Weights of a small GPT-style language model, trained from scratch on English Wikipedia: 4.34M parameters, a variant of Adam for these matrices.
Each number is 500 + 40 x the weight over its row's rms, rounded and kept within 0 to 999. Layers, rows and columns count from 0. Numbers have three digits each. The size before them is the row's rms in percent of the matrix's.

# layer 4 MLP up, 768x192, rms 0.071, rows 142-170, columns 144-191
103:492513502540548503431520514462448434457474511462479434485560532479466488446519487478514414481520519468490473508480458587433458500526470458453444
102:397483558496528502467443480455526486482519492463513589510490467537520481523474503537501519477532459481518590427497450461527440528502518520445504
105:414443552567438456508457530400456486467483464469493449480490515494485491431495518484494540429465493507509471459536512550489497455531529529440489
102:506472491534421497486454498480482470436470494472512546495447495542508429520466525498496501591560497511504523490499496540516502505529548509387488
091:511521525550463478495514482568527454528535492406415501405432478475567536488517503532470504551404513504469499468479517436467510489394582573484485
092:393479485506463368464469499504472438522562503438443531485505519474496436556605520486447517546443500377522482468522502592465515508486534498492452
103:482424458470506461484535504510509468507543556525477470518499463520501520569404500485503509492565549506441556467484535578390479522475530524476542
089:560508431520462455522474479540532534462479505518466525509485576471636465458429513512490579528563516527459497491516492536435518480492520509552491
097:496537531502511394467516484490523472496580462482500437505447495482495469526514506516470476518569488394500479451450480464486438419441513520512484
095:474568503563538457424524441445486489546519505530424473492549436452540497568482487511538504418548560526476578459552520493486551495514573486427522
093:529514534514516479468442515526485481507406516490465497456443477522524501510517475519514511522599506499491498550538460509482511434543448465454524
090:516445475525499482450413487519437532492534471493515469504511449411573447530480526539505481464513541487525499566502477476427549551488509456532532
106:476584519542574489445509528546531518527472484516406534454563490545522580418468464488456522505506477497437501499516538536486540489515464500504583
100:463454501517487517488477549547504475551519552502484554418511590540481563465568559497463429570446504507506519459430479492440520514534526535485525
104:504483450485535562494488485521522454519510585508450409499494457503498559553521523468483486470478545512479555474506446506437501547439520491458541
106:508494535523475486496504436444475518482493482433484529486480575455499467572463535407517513543456574587583518525442497460451492545477545457586400
107:515515487513512478527527515554455542527559450524468498523471463488483509539459549534489452543473480525474515473440500480515411396534511508526566
097:499550483456528459522498446478513437464484525494464530510452538501420506578406563522473468568422516525501530451518456531522559491530533476491529
097:558497590489508491443473441498531475468454490448492472510413499540507477519500572503544490440531448550478508522519571470556558496505541422491503
096:475491497498528430571542494504495506506564501400468522533455537510486502513450501545512477499459514542467458543583523471516516522542481491508444
115:563442512515498448498451537516521519493479515511492566527518480589581438516478465423487547510567485498513533530546483472420467451436472529577536
089:527470509547471499519478437387473497449470456488552530448489505475514440525474561497528554484513520550480517502504496513459487478465514458476505
106:452553489430488431468522487468538477422462542554471521522450472475554533494517511492465600483545529544462557504508535589524464544602529563541504
096:466490501485422474520540463439564469476475556509525548485483450576438470557478483441579563555514544466401496451525499484500497520526506463459514
101:502540436560447501426538549484502438481576516513468514500486486497487478451449526496503526465518473479468520530555493500469497446498487456440551
100:468465539482551496476496531483547536468491523397449473531528513528570598503568496493508526478454497480536508466487482458552502551472591499473500
106:495546476552469485478540504487482574479438520532475514489593522431419516535473513520466566535492474527467548471520477462490439536478520529495452
093:494504526586499511456469422489584534494489566489463586469465521498595481474489596483488545569503437443463483480499444450481520475427557505476474
095:475518475546472516425467485489482431499562541503424468492421470515519454503486465480436500554441540612501498474564489412451518516419563506453458
# layer 4 MLP down (transposed), 768x192, rms 0.0616, rows 142-169, columns 144-191
104:510434537479495506441451464470512437533490485470523513477494504521444509435490497538498517552486547543521514478483488454437508526475504468443462
099:451559458528491536429495383475510481464501515490479466452492471505571500512523588494473520519472551445397503505482428514578477486456533509494532
100:573542464553527526531534514525502454497505510438537562521527478485442460541423489433535456507580534525473485510486504505404500507545552535561543
103:532533412492557492467461554588532488496572506499489460474581502514491511538497479515477511468491491534531469559533469586504544513540441502497449
094:469535513520549478460566511380508424493541486494604470571534455503470487457498496512490577430468475522510518544537511552479480481529472474456496
085:481470485464503558547529512488498533456407511480483450484576477512473559476487488514489492441528443555482493488475505516522525529471427585500462
100:494600469559431512430549451532464401428533549503509470514487535489499523490512529426481523535514413560518538492436517525515473454453526562480550
097:480552536474552496501469529550443458463500497431472528502561486536477541524536523479477427476543462412549451473491498461551498594526418460480551
097:514528473528488550526470543510479506505501505429473492470533574488513432586514442477497535511458468604496525577480536593524507469539502491406486
097:554471545472459554549474475507450485511513516502453474553508502574432478426552488482412539550474469455510429519531447497464519474453451482486498
094:554577493469528464533499510534510500485589575585496479489467591488519558483518520475471477465469524510450477457499566529549520555544481513521410
086:439571476522513495466498530533492448458486523512436535526443523547500449470549510510455535548470424555541514470473460525585492483487585523457485
108:474497424465579463512503485488462522506519535479509455505492561469459465508485508518473533525429464570492533510507573471459524590497539454510458
104:522529449535551538516538498502542471470530486533511453466396469491490467555505520477509467503500502487508472500564432431536512447546493500553499
103:492563515500464534505515569474485525466523475508519501503499545573540532468539500505496559561451467459442504501492465489510469537568485512501527
099:522521481518537494485555471522471452507479534525492575481515489570548555500448560500487592565539501486507512570541590526478499478428528489498481
112:505454472483575533530485468547533518432425440474482487529498469524457501571514499372445467477443495510469575501540516532488425442431482525516480
095:508502431474502444470454473471451450532450496523507468521418524413484428464481421423519425433508488424505501506468497471526483528514512514524520
099:513505514457517581531517496575463510461481513466565441562520540509433538499524533428487466589551509389505486492419477475528494477496469518483514
095:495464521493453509504444508528466534457451559588542497464513481526517554483547536487475524531572489477537504532448467593499438523439519453440535
115:538492487529497479462371452484517570473556549509530535456528512514525458473450511471519510500463521489441553417578535525553538553464510495397449
092:540449503452521521527444520498464497514416491490522465501543480525503521500522428453458526511488495433496499555551475545517474472499449466479572
108:471504495541574467432495499524509503527463493545558474490483542519478541536482489515470512521558565425443517548488489522470520520427492453496503
093:541530565487528533494509558504442491479545425546461524477438494519500451479547461515451456466486514548561526440519509475481510486464424576510488
090:516532482555590515466470494504496516435411496508518539458558558425556446543407561470523501482516500478515554524515503429507532520535463544546536
097:600478532503511586546507456557479498450536564554519479473511494479490543545435581527501490526511551526465525491468509495563460497505515484425485
104:458517485448496497409504544490521511520514495464586546478519477417483502565450445490474445508490492603492520493510526457427532495492492487453550
105:529502479516539547538476577425477548515562543491487467506542538504526586545481563458520513394520498504539478482495490442503488488484490424465485